From a checkpoint of a small transformer trained on Wikipedia: vocabulary 8192, a variant of Adam for these matrices.
Each number is 128 + 24 x the weight over its row's rms, rounded and kept within 0 to 255. Layers, rows and columns count from 0. Numbers have three digits each. The size before them is the row's rms in percent of the matrix's.

# layer 9 attention output (transposed), 96x96, rms 0.0971, rows 78-95, columns 0-95
103:140191130136102153125119158159128087121092096153157142124104152135138134139121115121105121072149143135120125122164149088103152118126137075136106111098108094083142135109129129106116131120141115152151135132137156124111105123123178122106140157087121045115109133113151122118174127085135117111
098:118155125112156109146081129146097072125072104147106127139122141098151128173130119082084130083154111132143121129117124161118154154139095133134116133138129112089141157108130131098096127141070121148087115157118146145133105148177136170140155126102140107147113131091179135119129143147103130110
091:103132142146123145149084119099125111080092105123065102147083111114147123160158122112120131113129164121156095131153139124114152129139120124138113124144088075109161136132166156121121121157165118101150130144129117092136104105136136151162148095096150091156111127133144134163123138053154147126
104:079176101127132159180115136106132119150113087154071103133115109125114168107122128083106142099147141153118069125098113158108151153121134141151096136135099107124095129136141133089099137138130108092129138116160139121133126176107141124138147116081140088161115119127156128150123150088146157124
108:111172100160117151150158095124156177128169122143111135117153099104099153157105151134134138160153103120143098119117133119119182144114140137102126143123139124168148141129081080115130120122180116151114133139123098149087117127141103153120134098115056135116103149126155095098093142115153149114
107:172091103132129148120159138176138141126152127131130139125098126127128112146161130184115136122120146116118170143148131091147137110096155105094137120155095133118159153082105127168182110165126144133147115171101167142169134116154076150161142128134085088125135157131105140129161116127115098137
108:123132113122132134128127120129157094114111107123167114100129133178120119160162115139089129109149135130152161174164151094102141137132143109114150140131111081117156150083109112147122081137136155161088092145072165136130124109171106158162146143107111084125124105090156126129176118126116151133
091:146163105112125180162102100126151143118157118089122117113143130094110171144107106112139091160117120120096151082080107090111112126153121114153123125117119121126145154152100131117126104092055154132119126132122098110138156142144169123132119112126141128140171126173157129121106091088108168139
120:135118153138107129130114113162159141119114078124125116106116094166118137111109129102157145115099143185114109107131118125123123137120091132148140121151125111092138183166165191157168137170075138131167103123107131162130133137106085114163139123127095133128119146156130128132104072111147101141
095:100141114114109101124127144144131144136140157130154110101158127112138144123095147128129126124177087141118125069082104186120127146098118130147147135127171155133069098134105099129091130112109128148099118132140122150089129169105114074116082142129130136120132138117140115110121121209135152126
101:146152122137145115134182113112103093185138095183148150131185136142127147114133110153129145104137090126135165145082133120144118115134147161118113151129143158155117122085126102102138118142130133122134123102149142138102114137141156147075151159165107170111125099100154108099141163158087115104
092:111128103103118155133124139122157163155184114117124140115132139169105155048089135125171120125133098138090155124096151133127086138145131115132149109135099139134097148129123137151119115092093140130103081170175137138162145156124150120144126109117118110121129131114153151102180128102136113177
106:133150093135143117135137150135116122100137121103096142129170127111107146158122153089115161112147123152111148138118110147122133164163082114126150142165111136138133181137135129117091142079087129158100117149100158151145135154177104141146140084092149105137109144133165168114092158175107100098
097:104086123106127123130103122157157116219121128096166101109139155110156158125118147135143140111142076154145167090081107179130112129133107118133108134125174122115094134128115165125105117115087115172118106105119132145115126123125088130170087130128122142109122122141129133118169114155150140136
105:139137127111150160157120137158102142115137135127102109133121108081149129154108120117097082165121099095096092097112097146145130155115147138143117101142130182109117129128098126127107121170076163117064141189132142146152147143122133120116136115176120124140146153113169139116100103144099131168
106:121087135119102172148126098142130151108125132103114091129099100105181111156148120171160098148116146113159101113117104138149137131117128109137097113137114126124171122133141175158139128110159105108163130161110160109156132089132069134163115060115109149133112167119116150142154108112137112156
090:139150134152130151124145092122100150192118121124134144149138131088110124118156102116134134121107156133143115141114142117124113089108193134115095113122150138149115114077094104062131152132096070122154169106147141125102142147133128153108138188138155125148138107121077132124147129100126160106
091:113119105136144116145108154122147081121100126124163118124165152132143145156128142146073145117181104142138133115128132142103152139116094139108131184110140098140126134118106110114092113109178115181139118098097114103091119117138135133158121121099121104118134107128175123155149179181099139076
# layer 9 attention value, 96x96, rms 0.0999, rows 79-95, columns 0-95
099:160114094144155153124096182080131149138112142150137111172108150150153116124123123109118142146136139099154108116187177111129085138139146133136119123090178128130132056145171121129141108144137108128140102130115106112143106107169143137129151123157113128182130097103139152107128144115172133117
091:101103119198153117154133171132128146123110107148124124096054091140141141127113106102130142112116129129143097133129150117118063098127146092127087143119148107139123126119147103133172119122088115144129153107137127119103107103118155120148159149138119144148119129130225128136124120147110123127
104:141110111186170143093114136108180130127090134133120111111113147120125142132084149116138142144118144124143128131134104125122107158128141102176098125147164114112136116100161086115145119159086147098130109096142123137137082149090138142144141125112114158143132088167223129107127131111105128125
103:155124183102157124119136104157127144125103191135140102127173094108142137102104120079131179150115149136108148115112121108127139150121135105127079126114121122106114155167113116117157089151121122123112124119134105183135126135072138106124149106123075104103078128136087147133127132135084131121
106:153122129088133123165090124168129123119143160122151190156127125126143121139131105196139148115120110117095116116127099107131139081120129139122140136121143136163122131138115115148149107102114151177108134130161152136122184117149055159142104175159150115139097163104088139137131115098125121124
113:122129125130139151163094165066117102128127188130080129133093128166146120123157121165125115119139138107143098108144136104122122095114148104082148152102160158110141160148086143132144090150090132137113130132144119153146147104133109115123135171172155124147106124123054135118128134089121122121
090:170118095175115153093143130064133124118126146160144074150141097152129130130122170112107118137142115141128113144136172118139149164087149117106134139135101064159107124117128126154145102119124131145115137129088119138116124089132147134116102129081080129160140152137143132183129160169135131158
112:100173094155099105126149139181145110126127144114140127151128133107123132121061132123125104128113105101125077133168170126117153124160145119126083120153124167163115154135113116100157158136106101154110117091082133113120171126159086132111133122171168122146134161112125111122123082140112108134
100:171169129129120121120129129122118125135137133138149106111153195094130140127137149121111092149157139129129172099122120140131171166120167153145106127132129104135093141151170117100118190173153151079144104134146077144142100156130141093084132106111129106105132111132081175125126139129125118129
098:117124133089122164099131059102140120129108156115105131159162123154119101126137114152159157150160134121142163143141085112135119149116064164155148132107125171090128122154150132125121084133130140106117099152107169138163114154141106141155115090114154150104136114127067107134142127104128152105
088:154098092131144155096094101119157088138152110140143103145147113120133126137074174170109105132106083133135132128147139134135140127119083131134132141176141104100109147119117144134125151114117138102120088150163125141150095126089142162115100173086167093114126096143088095113121105160124112163
101:172137103123132151114099166082115179130102109145181107169190134104143123128084150110141124125133139128145123116157132161134113132129134184127138108125142125149155115108101125140144137142158063160154108137157106087141122111087146153122154158157103119160120134122119146117128152150154101115
094:152136121146113147098093122113105122136162126144124116151097147111136124142122137155116102125159121123107142136149164098136148159154122119119147130136148151120088134141166180125130213176132137137100106129078085123162144133163112167073134076124105143148118132140076155112129116118121147128
099:191142102103129131118109131131156123131128121139164133103165171108137136103155130126087153135101128160113105106143181146134134156083158144156104131124131084180111067115149095154118088133173144122119108141100126146102108107172106117138137143111139121135145123095151115112127115108165144154
104:140104137174121128149102146209098129123155104132129128106112074106158144128144095116131124095132139139105107130102141111129096105141139118123077103134126114210101122121142150087167149108120117152129143129113143125114117087136072154129151152139134160117109149101157126112120113152128142156
089:142076149099166133133129098093157145121123163121107142163130120153115130144162142120137122142110156120114166160133063112137120142133112110175119097122120110107145121131133127153083085131126149136124132124124141115155102171176106162125092103113064156154134130167135085148137135115118168112
087:120145141174107121107097152081090152126104147146093111129110155122145131153157123154142155149173143130134149109114119099125123130154132144073186153103148149106133123134136130123171153182147119128125137122106111152153121131099184118121165140132085107121103126124128192126131161124135120084
# layer 9 MLP gate, 192x96, rms 0.105, rows 0-36, columns 0-95
090:170116119135143074116133157111110135133081131145160102142112117111150129174093104124123091094121113131157148108107109156129101123137154093155118123145129143123152140138107115154158133125113133120137158148080145116123122111130166097061098182102141135098119142091184141139102104161124154144
102:139111099146160126148094109112146120076097085163120183120121105116135112124127112111164137116152115138095099118109126123120163118110125141125136129119094150149111130154132097130236160124125126126109092084105131107135110147153118151138085120114137142136112167142133105126136085106149111153
102:128149115136123106181129124162102127094099143115150094140136129112120140161156132085111121111099126166173160111140125114084164131154140129164117094113140171119109123112167178110141158133172150144124089161108122109131155084156145173101113134144088099114164121123147116116120135129154148148
104:093120120090120089094128116123111138127153128107211137140135127153116128132106160104135104163165077112121151152123143137132111101130141164128105147130181144172105132133154089173141120142066115113139119125121126100118131125106131124123168108140114131098115117091162110118122184159113130131
114:127122162130150128153117138155155155087135146183122167113119181174067143151109148122126167100115124130120180166115149117110127109139139085130137142143142119140092151115090136120131145152138083106168075123130121153128154139132142143115129169149112106106163158152118123131112112138116090118
085:146160110086142160110152091141110124161167092123122104100143191105150140092120143106108129147096130112082148120119126098170110102123081138102163095153107150104070147145126143124100143124074112087142094159132108123128141103122133118108133131148131125135138121130113096082145132117137104135
094:107154143107182106113083119098138146088097154148116157174130077134088094123113095119132136088191095137149159154100141133114159139124116115157117148149134081149103145154122166136163097134130136132118133148092090143140083142119112122132152152138124147110147142114164114120113143127117149120
093:108157133152129126168094114104106115148095110103081166114131156120105135158149129131072151110176107089114152122122152089163148129129144125173148149154095086123086175145133123150131143127108114120169129109111118108090115160136123133122174119102132121130137113142179122128095111147088138129
093:145170145069109122121128097109136148098147100112107119133173134180133143137128147128138141135114113118156140148104133147117103133115117129130106137130147112168154150142149098148150136169170126157131129169109075155175128140133092122114165139149070152076128131147130105144104094160128093151
088:125154158047134111174081122121099132116097104112150136139106095134133147168115163108125132162108111121133160106140171108159141122155132138124166121143098150110155117154153112145165130144100138122098113129127100140143119160140130142148185122133114127133141166118151079098103094115149116161
106:095152112085179088139139117119161120119114127155139113133097142149143134172112107126186052091150120153122120163078144106110138119076126131140135131152112154108091155158127118151137155127148143128113125134132122131120105171155119054104117136130122137108102140154120133128119126143153108121
100:138083122144115150148121110066134147099161149113105106106167104143108158163096120160110090083133130130112128121124145097117141123107138150105140152126110064192114143131123117133120142128162125150103116146098138163088099127083096114136084129109108161131145131095101120146111131140155132154
101:091134115124105112135205164133146111126137138142112105106158113140114154138154103154139140131144131141105127112109171109173100156125131106112109154157142141177148152157127113087140137124139114100133112181146088154135100142112098114184145126104139091122112107179114161129121118107150128171
098:105126138127112150125127126147157127113082154112123127114163132165122132135110084178151121121093114127111141197114140131120120154109143138143120111108139132127078123128160188135117109151136100121137102195139096146112163115099093110135140100151136106160154166120083178123130132121093139106
110:146105126151095125117081109124173147135131127129106160110186091125119141129140142129162148118157147099171108143119193135134108116142150074112126123103179125154151160165117159159116145143147119116136126153126092136147113131091174095120152149095098146098137115161104145125120132134121094142
105:112119133125141068145144116122116147147114130094151142105108127143115075130134150085155145121168147133113151116136131111153192132160128116127136091130097131112094153109110166104113132123120141163170136135164143106100133130152143155180114127138139104152203132163099092141130163128131112157
099:081148115105109113116130147145178160110095108180118135150119169142115132152093087122147138091113102159127130139141132100115143186113117141143161135138142135101109156138121173087101108135050154142144106161134128145124138131137098148114159152116122112119174108080131125119117132135111150124
093:114099119203132107142123133123158146108149126137145100136140174137135151134133148100110115164116123124163097180111107133113129121143150129137131105112118116209124114183088118117127148122127126147136173110106181117141153112141138124130168158131127094177142106134139112178142108135143149138
096:104124135119144111077113076138127175129122116133116160093138121154087103117144153082151128123092137153142162158107118116117124118100125122121137148115165114089136166139100147104122104129140143151157138137129112142127111144100156130148171152151121116145196104089087115084098180139140145130
100:154127118119139113153122161153128110131106095122128089141146083095136139182165094123095130108162072123138150105140150161113113133138108102157075127153154096107128181106097154129104136140137126172129130165130104131101125159140125148138143135098105086141107121144174147160131134172109132128
099:133091127156123146167130137119124103131089166113152121153148099121153126167136137127115109121141132085135130102119148104089166141137162118161114153120164104142129120121110154126078134111148104131107096108124114159105107134134101147176124090078152145167163157148168165169121167122090110109
101:108152128125147108130119147104120094088113107137110123140100084159134099157161137121112102104149103105102113117133139132122187099148145094136112150155160154170155133199079148105161134145126108119139134117122166131095092126131133146121167123140132143116119119178143116165074133129158151133
096:123151087125151158164157145146134146134123161139132117095130112147093187117151107130106133123137147148112126150163120099154166125134111133137148136134076141146112077129157120098107163106125103096132143141127146156102172138142123129093159170158176077117084148131124135085144144131143162130
094:117126126106109123173088163127156077126137132128096119158107150120126132148090143095144140129116119160169141111142109136111126155149124140116108142123101088096067171115093151120132143117132142130127121149145118130119161159126125143168092129121109089111123086064151137153132166152070140108
117:117158081122108111114140079098161121106109129149147129144111109168114088136140128140120082161158124114109123135084104107096152137157116133125101086137173103119172133142110135148158126102140140115137105131149133120152123161136082134137108098123123086114136159150130112208093128116138140164
098:086093151116173140135165132135120141124098085127115182126112141139105127122135132117140081090115105120109152158098155135132112111164127075162128143134114138123098136156137137114112090163123084112178113175145132143136118153145128091123179159111136122126156166148093136123121087131144143100
087:141144108097097095145161141107097121134145123101180096180156154106174144147131158081122154097099111122127092095128144135125150093131154148135147154161146092098134086112130151134102125089135114125095132113138143131104070120161124128128126124120128142104139080135182107142147137149113126114
097:184112144115103073153123150145132147120152121138159126127147128112138160185114110157168132097106095157135128107088112138129097153113121111157144124125126131104136154163106107136142157117132160106162133127124164139137175142180130153077113125137103140105124117132170157107133167170156149152
096:136099125148124140145131130129150082105095112115109114132130126172122164174120132182136139083176106144154093124105111141149118118180113123110112122112165111139133153113093121178105136147122109114101102154103102112131143138147101140154106145087111138083121168126179120103118107132083114155
093:067133119154118136148142139099135127119091127087156168140140115119149094131076104147145116076133125145095122140104144123124149104098106139167134122099108113132126093116137194113141095137122093136140097171134122131097134134098132163152103139144111129119163141141128085157122138192133151104
100:127110132084122103156092100158115133097114111089157128126123143124133092116183116085154128147194152103146107109119135139119148095088113115141103114135165101130140110110099174124120106118152103110139146125122107147141110142146140183149139172138102112167144103134117114151132179119157156154
096:078115132170147158116099143137134186142128109141152143127163138109101090105103157107105130090153113148140132165118123170134100136111161119129143123107133133154122138144125118121157086101131114172156139082106106094164120126106137107138187121151074121156122141135120138126135160179093133125
106:132120177138106106174118135172140095096117114134114099137162146152142106142141175147133114120148123133113141142126134121122159130140123126124084119101129133158143129129107152108170103111143108040109113091169106156099116118083089162147143097109143159125133140146114128130108130107176154156
099:096143113119148179108132130122135107136108137124144140108127100163093084138125164147136122119110113126118139152118164144121136084144138135131126150132133094177114193196108109191123121150154145150146123105109134121120113147094132119139135106158096143101156158172112167157107082117131117141
088:134150146155140108098160106114128155128121135133161162130124146110145113127123154089152148103116103123148138131100107114130118080108149108157120167087110122114088141086089162104114156097101173123171133146160164127126128160135139115085101121184121105137144084146133142100113146119165082123
092:109111109145138129123089110115148152125085128156178142153178114129058123150128124115148097124118102101135146107120153129127096146126115123126103140124150151144160139145097178097137097132145095124182136131112143157105134125091134087089137127114148115116186107122126137121096079159125164138
093:109141105076124149106140163153127100064103118144143103130137138113121128132138120146121117155147115148115145134133122136179127116130097145119108156167131119189135068130143113132149135119107143135109167091146147172147121160113102154082097121132103155116108163121136137093157072135161122158
# layer 9 MLP up, 192x96, rms 0.105, rows 0-36, columns 0-95
093:146166105102099126102132108146098118144159147133144095109130101131136152106157157130127137157150124124174131111136138131156128105166130167154138088158136104068147145094129152117106141119196124126145127150089126130143159103125159123144086150139102086126145118109167124141159184090136114137
101:187147127148111086148112131120115139118166142144096100141115123126117133154109156106114116115114124146181110145126103123142156167148163096135117180127101107146152113173123131145144151122114155124123115108096139133104102122107102106167125104129167134098081113158189124116087094120174116120
094:095138104173110175146110151184170118132113159080122132138104115108115130177157123112090123066109113176109152149103101140142160093126136130135081128119146146116145128138147144133099128114127135095130119124104095148124142084161169115086145112102127142135132134151135092120122118099153120148
099:132113103131125154117120116165111110114094137154133087112111146128158080102111119105144126112102176141174126118157151139080144116138128153152115117111146140159096149141099120077137138139109155112133157128147076152141128105132140190159093125161155119120114128096120118141119086081124177103
126:148136131140139134115120109132116117146131087111157105107106097113152121136127081113146118143110123126147101140099096181098154147160137160107117101092158133130159157146130106090145114111150173159129139152170153160117116054105112130152086116161135124135152094070134137129098143106140119106
090:122130138118089132119145155128150123136147132136133110159140093110105134114125075136136111173158160120134111135162129132145063131155114095144113130146119138144163105066157143116120114124146142146109176114146170116114142182099138153135136111142129107139109139168165136091128100107128130205
109:110111121159146139148119125058120089110120068138108110134121114109131122132100101164148143146131105131124124096110132125119162179104113128145085129119134133135137151144109154133166102099092161146081144117124127137137093142170089127111096104132078164159087147135159140142155121118088105131
097:134133122098152158063128129099119140129088109134134116136083122116115138142131105114150090130122110148102133122097096132110125094073115111100110109109105150148115140155132102126128171157122107160132141142123102072214132129136109162093097122132084126122122162151144138139145150104115094129
101:109155097137088135108161142200115120136151131115152097105140131120119154125165114179114166072113115149123081072136135124128117076113159151108116107125154141143120151092091150107129115139137104124153130133144136121120149100127166107152148127098130075145113115162099131137136132127165116117
098:123109136097154113153112143082111146119129071155145129109117200120110124130133169153126134152132163159093152118158120102144161121118138128113107112095155157134128143147135110117117116136074139141138091105103101049129122108093130132098121130163110173122144127151158143148131114142090112141
099:123106110153123143091083142148124146121135142105118105142149140145079133140183148110103158154142109105146140117157121123141114129148107098116090185133123083190121080152150124120122085148150121092129132126136090168132106123135078128158147144140153113135160159151113136149129108129120090164
100:136128097149153139132146103149124130140140086141142127124132139131097130150105106119111096077137092152077126163163105112138137093076110110115139166191127116124131160149144125085100100105106130107088092130117161099112122134158131142104146082148114101109133143140176114113134116142103172149
099:114093127091059134146122145156116136097109133125150106119100091154096087139137156111110108098150099138099119107135127128128155102138133184130128129108129095120120146141139133154185118116178130148158103133126110142135135112141127125128129116089091137124121152140196102098110135170109072137
099:172143123122110176101152157127123154133104128135116146160146125154109163116110155154146157118109159102065143144134118115145119120142126132163112116153133129114102136128145111139101119166150155115149105129105080106144171105112105068136092108087144121176119172111122131090120108113075120138
094:116115146167115065124110097177157171122137090151140093128112126123093140147166079112122173128123076116135150120145103151100118143124105123138137123157115138138165172107074139151113127118098162113146133135138151140079148109124108140154149140147094108131114152133139074128125138123098117130
099:115154096136151126212154112134123126141145123127140130094102144133106157158106094127105141114154089136116137139145091113134104173143080165149151134115130155150113099143099154155112081137144136126151152133092179152101127139137139133121115118129113088138148117092136142125152185142089144105
098:107130115150114161151089142144164130118127074143156124148133157091141115130144139152094135138134142104120076127104122130124141138144113223154111134105140129116130181176118169158096113096151167139123140151135153125133112127143099157127141129141096128128128139131166155106133163144102087144
091:125141126060141138131122134151150110144114106100102064120094093124123137133094124132064163163163150119137148103158098108133129192135076102130149104135095136138138142105138148150094132135133152145124113114103100157139108128180111156140123142122131103119144143097154086128138125106152135131
100:105095166171120133097134156125156163142166117141146136127164141150143135096140128117148106109081163156132129108107107103121098146087109116134085196120152104102130146160105141116121090125135146137114141109134132127134127202139142132140137129152106166170124129150124172117140170149104127108
098:120142155157138153087168145139143122124113135144107142151163141141143084125108109145095174102160141101163114149162140158128141191140128173132122104151085134111096145084150134134087114078140122100122122151129107146094124112104112094130152076108156133145155120124135145161130104124109140098
093:137119174144147124133120104101139118146131133151153143163128104100167137129138146105154168113121120101122115094122174130085110127120151077151158135100121125162115119137098105126099195090073106087130102100184129155138160119136109133143127154128161123112135122118115179159122157113137122120
105:099136114094103156134111126111111088109151115122122096178090109121155147102149148155092122138157107121083097093133125128139124155133083119150112146187155135125159152137097116098172119150126156139116148088114141085145123154130117123145169089106100156151108125138148111127139142140107105181
088:112146162094103147125133091132123122137097145065185118150110150119118121143091125138150114116134119134164096137117179131125128128124114121100145115099151113122111129082137135136128154153133109177179106157160142168113100118136143131130077109155174092147118146095169152142140114159138150150
096:122110161125143140126155117118105157147135134114114118179134101126176122142125180156144122175118111137154103186113121158129096105120146174127147099152155159144154092127114132174128119143140110123171134119104146091146185112136129137125161168159133111127113160091105122104113164128111153151
106:127093136089172135136093144160084162139105078125131116150107114130132151095143122166101120113137164148130138110157173115111128130114127103132099166120176131150118101136161087146157135108137117096118132080113094130095092119095116091099146146113114159097086132113151091133111097131123132140
111:113118141146144123146102122097149049146135106113145124095114160140158158154133086146139147135077181130147129103135104119137124161137116094135105113144132104123122131096155153160131105164129199139143115121116149137164127126125115119115107117160122161096162105131139125164131130137112106192
090:150146141133084076139123146106154089131170083112133133116117153140140091127141146121147143149105102114141103105100107145125112194164133154137094152121140061135121123066121175157092083127131139161108107128146154125125104123132124124160133134149115128118141097115158135121119146157096142124
095:132161154129156093105067123137117108102145142148133162170115108189119145108114101109170125134124096166123103099133092116106139137164136131190113124111108121125117114163132158141114120080108176115097149112154102153156092134140133140116103135126129111148160116095126144136098100095145143126
094:103118168151140135111154108098149083139125174107130151082151131160119173153187148108099125139096111104125142125073093132101103140138107100136140136116136160121101128115123156131066162137135107149110114132138138130118113156158111097118104092128143145148163111093107182096122131135117122116
087:126150102132090154182108135132143124122128141073108149183115162122156114081113158116118094129153133150138087165103114134174120110125103156134085127118111114147148113124147107141160115128131094139106082136083154132110092134119148128148127165135118103149115148183144121111142114151103086138
106:101137101146141134116111162108154155131127120138113144117101112133107137146080105147148145119111075105131145133156175118135105115116116114092109144165120152151095111108166125113148090153065107124122121132114142142086103144105097085125180175083174104109141150129171119146137124126122125107
093:113141106143138146149125128085136123132123154132084160125113103124123096111145163132078104132123136111099103145088124124138119122165143152128089089051131134142106130125129065123108150152136130163144106180086127113146177111104123082125153145114156130110147117151113153147120132131103085119
104:117167102122140147140172132129169124123117151127120161096100095159120159134134120134120112099172149146132165165132131111089104111113119093088119115135143119181129155156110112145135162149121096116077130152162108164161107187119135096115105124117130134146151131135101165119146148077125121095
105:133082107154141089075143113119131130144131104096152157106128111094106141147101135102119121143139091118109069150163129166160132129120155143105102133150138106176137155135110064160135137122119106164104151116167108119132091175119154075127125140109101163116115136163119129130129136101136125134
104:135110157103100106127121126098109141061087144121120144126112156153100078139092113141165106138130105140160136141106126114090137141136102130137143124121140105121145134141118098124174112186134141133129104126143136123147102115135098182109170142147085168098150171157146107144075110120163123116
096:156097145170110154117096102108122108142097123078159111139159130092159147115115149159130132128121080137117136078125128115184075154119104136153119129117120138102100117115137165109141099120159138163150176096110083117136153162120128109108146101096145133146119102137103126117137110148117175149
089:127126138148114144123100132108133141115156173172135114147088168110143102137092158103172117112172179158123116151169144125103154096119126139092097115099109074142093114151137127114145183116141139122130113126116122116150130139179151148118133167078130149111118116139126152139130115082161108135
# layer 9 MLP down (transposed), 192x96, rms 0.103, rows 0-35, columns 0-95
094:126126140152135165148131091155131129083143091131081127128139140140158150117183157136118157138140134106146140149173160103122173133149104073122121141103140106155128144142105141091111108143154134142113145112126118099135149139125117103130152115130081176159146103145063119124090141089168121115
099:140125102074082131114133156110124156129108107118134109163105157126108120120150131133115125130109119144127136123106126178106078085088149118127079127141128134122083104111113128140077134141173139157120131118088141151161138102098144138118145150139158073098135141112155166161084152114116087122
095:129116108136124139121134125082108164150166104133126126114105112092109096090088135160139125082182147100110144148138127145109065136113107128110113183164105127140144120100125122155098102124127134147109112093143164149093131119099144090163116139132142168125114142110163179144161125131107149112
096:159150131095147131151127145127186103112134136103129167130153126152110129106142092091139134145150083143184142111136095109082126119109106111131157139131119111120120125111137087167105137147099176144133109098095148156126120157162131133136153107140084115117147099118170111192141136135129150168
106:145111116149101131146130113145142113113120104140158182105106115126128153114090116119144155162119141150131116143121088136097127127114156147091113124150190121144128147125086113139110111067161120151118130145140121168158154091130141151136135140166154126092123087101155170179078108090144120119
086:127131121174144150124124147093085120023091145154129134108114122120116087152157126137135133101159128116132150108121113117087129129126182123113074138113155101114126126169083126098158149111117110123167128149101113119128122147130127140154126142097142142100090134124095160161121130138140140119
101:129127119159154152179124124110117069135095108130115081110163107113170114139118150141116113158148097118105117115128131116144115153096165121145107162111150173105154104125148147119193122114094160126103130084132158111104126139161103106135093122102111122165117124146124173137174102139139107126
096:120124120120107134136116125093152121120113112152095119146175112131132126141121113130108126188137143088158099155141142096156147116173192123148131113146120139109136080123167119123129122116109133129085093096140114145066097133146131140146156155128156096141123079161131119091115106134132074097
102:146144142086131167073128104201111116109155146138130132122140155144145089108130121145096138081085089140143146133121135131089094147149144112111093138160122110143141129149138122125122089115152122108138168133149093180141108167127128126135132114143107112127138155119105097123144078089131083143
096:128103133147129091119138098137107147146113106100137159166153147145138148155116116161084130153107103101134118124103127087140158146176119142149127079135137182136156091152161103128121117120152111111137135126117068115129119169083121149128120151114111121090151101139126080088091115088119108142
095:113105130122116103126115168099115120059138122115169111143162153104128127137118100161145104091113122140116125142113174137109153093119095129088135130122111158094109167151108161115159167081131120138122126132105112112136112079102131129106118160108110160134081117118117117126064092108118150148
101:128129101178090132141146158172117088119136070155143110152122124119087126106128097060149140142130070163112140164118107133092130112132130098107167092149127107141143153102115105120126129131130135151148108138071101123130120126125110169116109095161148107119108128111108123141167159150118118115
101:093113131118118158132168193103117103096094154135088137132132152125166181128133133106147169140085147133105094155110141084119133130125116140121124135149145152137135160139113153103094130135109109094128138173128095135115098153171113060145136127127135137139112098156111096141134096112092110124
096:168128141096155131118182131136129130193142109146125140161081121099105132116150151098104126115144138135124091091077138144158134107131158092154118162110110091083105115140144100130159110107130102111143088112091100135161141127113105148143082121081134134105129137121140127146111079141117122134
097:127158145100078115108099131124166128165092098123095084170132144137139139085157142151115141149110111064149114150152161154154129145128118139124096081128111090162133149160159126149127141169154132122132151136102099155111116143111100133116138147158110108100151147128105146150127154163094115152
098:138129117122101152060130122147137131109137105173126151142111125099082149101106144155116138116092167116165123126130146116127098143126110063110104133143130083125143163141109113132155166080083097154130129104112087122151130125070103129134167137135152163109117146134101135166125139116146143115
104:137118134129156158156099123109136101119138168104166152119160125104138128145139163170074147180123153136146147093096150137159136154150153177129120162160135109128109166167161164104120120115125140072111149140114146119149124128131105141095147143120137123159149163157173137143108144120131085114
096:152154138106121142139109144127103119111152105164136171140093125191105107096155166129156147115139090145118161128095149102112132184146145109143162110152131124157123126104146121135120079106159085128153092100138139116148167156116115116149138098172116146123101159135105131164080115116109116137
097:103120120153121121121140129106110147152108147115172099146138219121167100145120089137118134105084148116125132114145150089137080165145122112141107116120141132168132098143141125159143145093112152103106169135126121127124110189108111140118113111100160128140115161143150165143176111134105143108
096:108110094157139108103133147147130137112143090082153140101097125111138152099169141091189111171083147159105144117083131122124099095133116081115124120135156133151111152141134085154150137145106129141144128115095164095163152111129155183165100134105138133127136134113156099120119122109145131116
087:162132130114114106117159136128132111174132137171108102103169147207106131113111117121131137143149126162150124126137125122127149152117122158091144075134109134130158125112174107130164103127143165143119134154074098113155130125141161124099110130156095100110112118118134061134137073127148130141
110:111128139058091136122131131129126123095155151114142144165140110127168173090101119142094140151122159107135111092142146125131084159109129150165132143155181122098109083111147137105107139074112130152120117145129090109122142133161132112132169090098130108164139110132162120107123140151115103162
091:157102113176157141099130149120142123103120150162144159125135125148159117122142146154151127123105098126090184127171072113139109136131138090136140142146148172139147141156123126098158083143140116069090125102121121135151138149120147126092133123107087175111133109123098138092100146091161120131
096:136125145130159139118109096161131119171149137144143105089134114155149122165128105128130159138142124077101137096164197171115086082142138088127137162111128156126115152114114135093119073127113121142135126107138109163113129162168120157113150105125131122123110094129121132098150081142163098148
115:112148121122114108141143174105148128040127137152109109100128096111157135126155137150096118146143100122108120165151104083135118107095111135136100091158090151140146125160110148127115094171150150139164152106135133119115136175165140087093105166133093119105124119120134103134121123150105124101
116:117145127122092115123087117116129088123154131121152101056157104139158141152140101117129125093135148116164117134145128154102119100127119142086115128138140135086140150103109154155138153118105196106099082127115131136125133158134155134132119099175093157083129114127084114106179146116148116145
089:078094100134146137130130145154103163101096185138154101158143115116128159111154115141110134090145163106100135161146153145127165089148118139109157099131112171098117107136141125136143184101109128138164147124104108133098140128104151134103103100101125113167133175169101121102139112135158120146
101:112069130102138129129122135102124137124117098136136107137115149104122111101064110106168075125117110088123091122088128148131146101114169095111136124119110122115092118135165102112132184119153127143119109092089148129107173122157142101106132141182130107108149168148148167117110157122123113112
096:104164143126101115135122139120139165104161145129138103132096089069121067114085086129133122148143158144091103140138129104177147122162155109121136139173143099118125096122143153106143125122133164117178175129160102120143101130131137143127149093152121125103084142150144106137138126125167092136
090:164138126135156142123097121140092140156148166091107131121103168120148139171145149115077163165134136138164101119192161129148113116162152131088117149153158121147109154128121108139142125175160132077077118109166124150134116128135143121130148132114112127161084137148136152104132126113100092137
102:093121164131145116138108127132093155084116132080132141121143142146133084102156129169137104126167107116152143115156163117135154153115141127114092088172115080143143133103141152151156102106136078134102157139125156152101064150107113105114148134120139162135159131145115134148130131116146185121
092:120143140088098098136153123130160136133156129139094069139137115118123147116076112083125115133135125155127132122132105157150128120097170157106135165157114160179137102099144094128137101164121163159107136104107122113122103082153131165106126154134170154168140181148160123121118119143137128160
105:120154149170159137088124097156127130154150125141111104131090122143119114122158106116140133104162114172084159139121151102119133144132107113129175116156134082091124120118160119134116122162179116095099137130127122113115146119102102096190125144113103158134110151111071118136082134108108175132
098:139112153107170082135122144168116124140087150089096128112146139124120154104148157112098171130175106108124105133135090144092112141118128159121110121140158154155165140076139101085152107124123084143095170112163109101113094137158151141104150118122104094149093151143144147114143140119119119135
096:154183145140127101126159103098130162117130131136153150110118185103132106125123149105167138110129119144146126127088145110126104091128154087155114166124146142118115152104105175094108158062145148136172146155149141137132114149137127117081108146196144110129128100143126150111120147137143100131
097:191164137114143121108135114110122093114128110091080091131085167091189104099103132162107123138148142151109139142113096079159135129102108128119163118160114106092077094137146122155117137122144160135124143102135096075140127131126114111160115094116142113111106132124106112151135137129133140147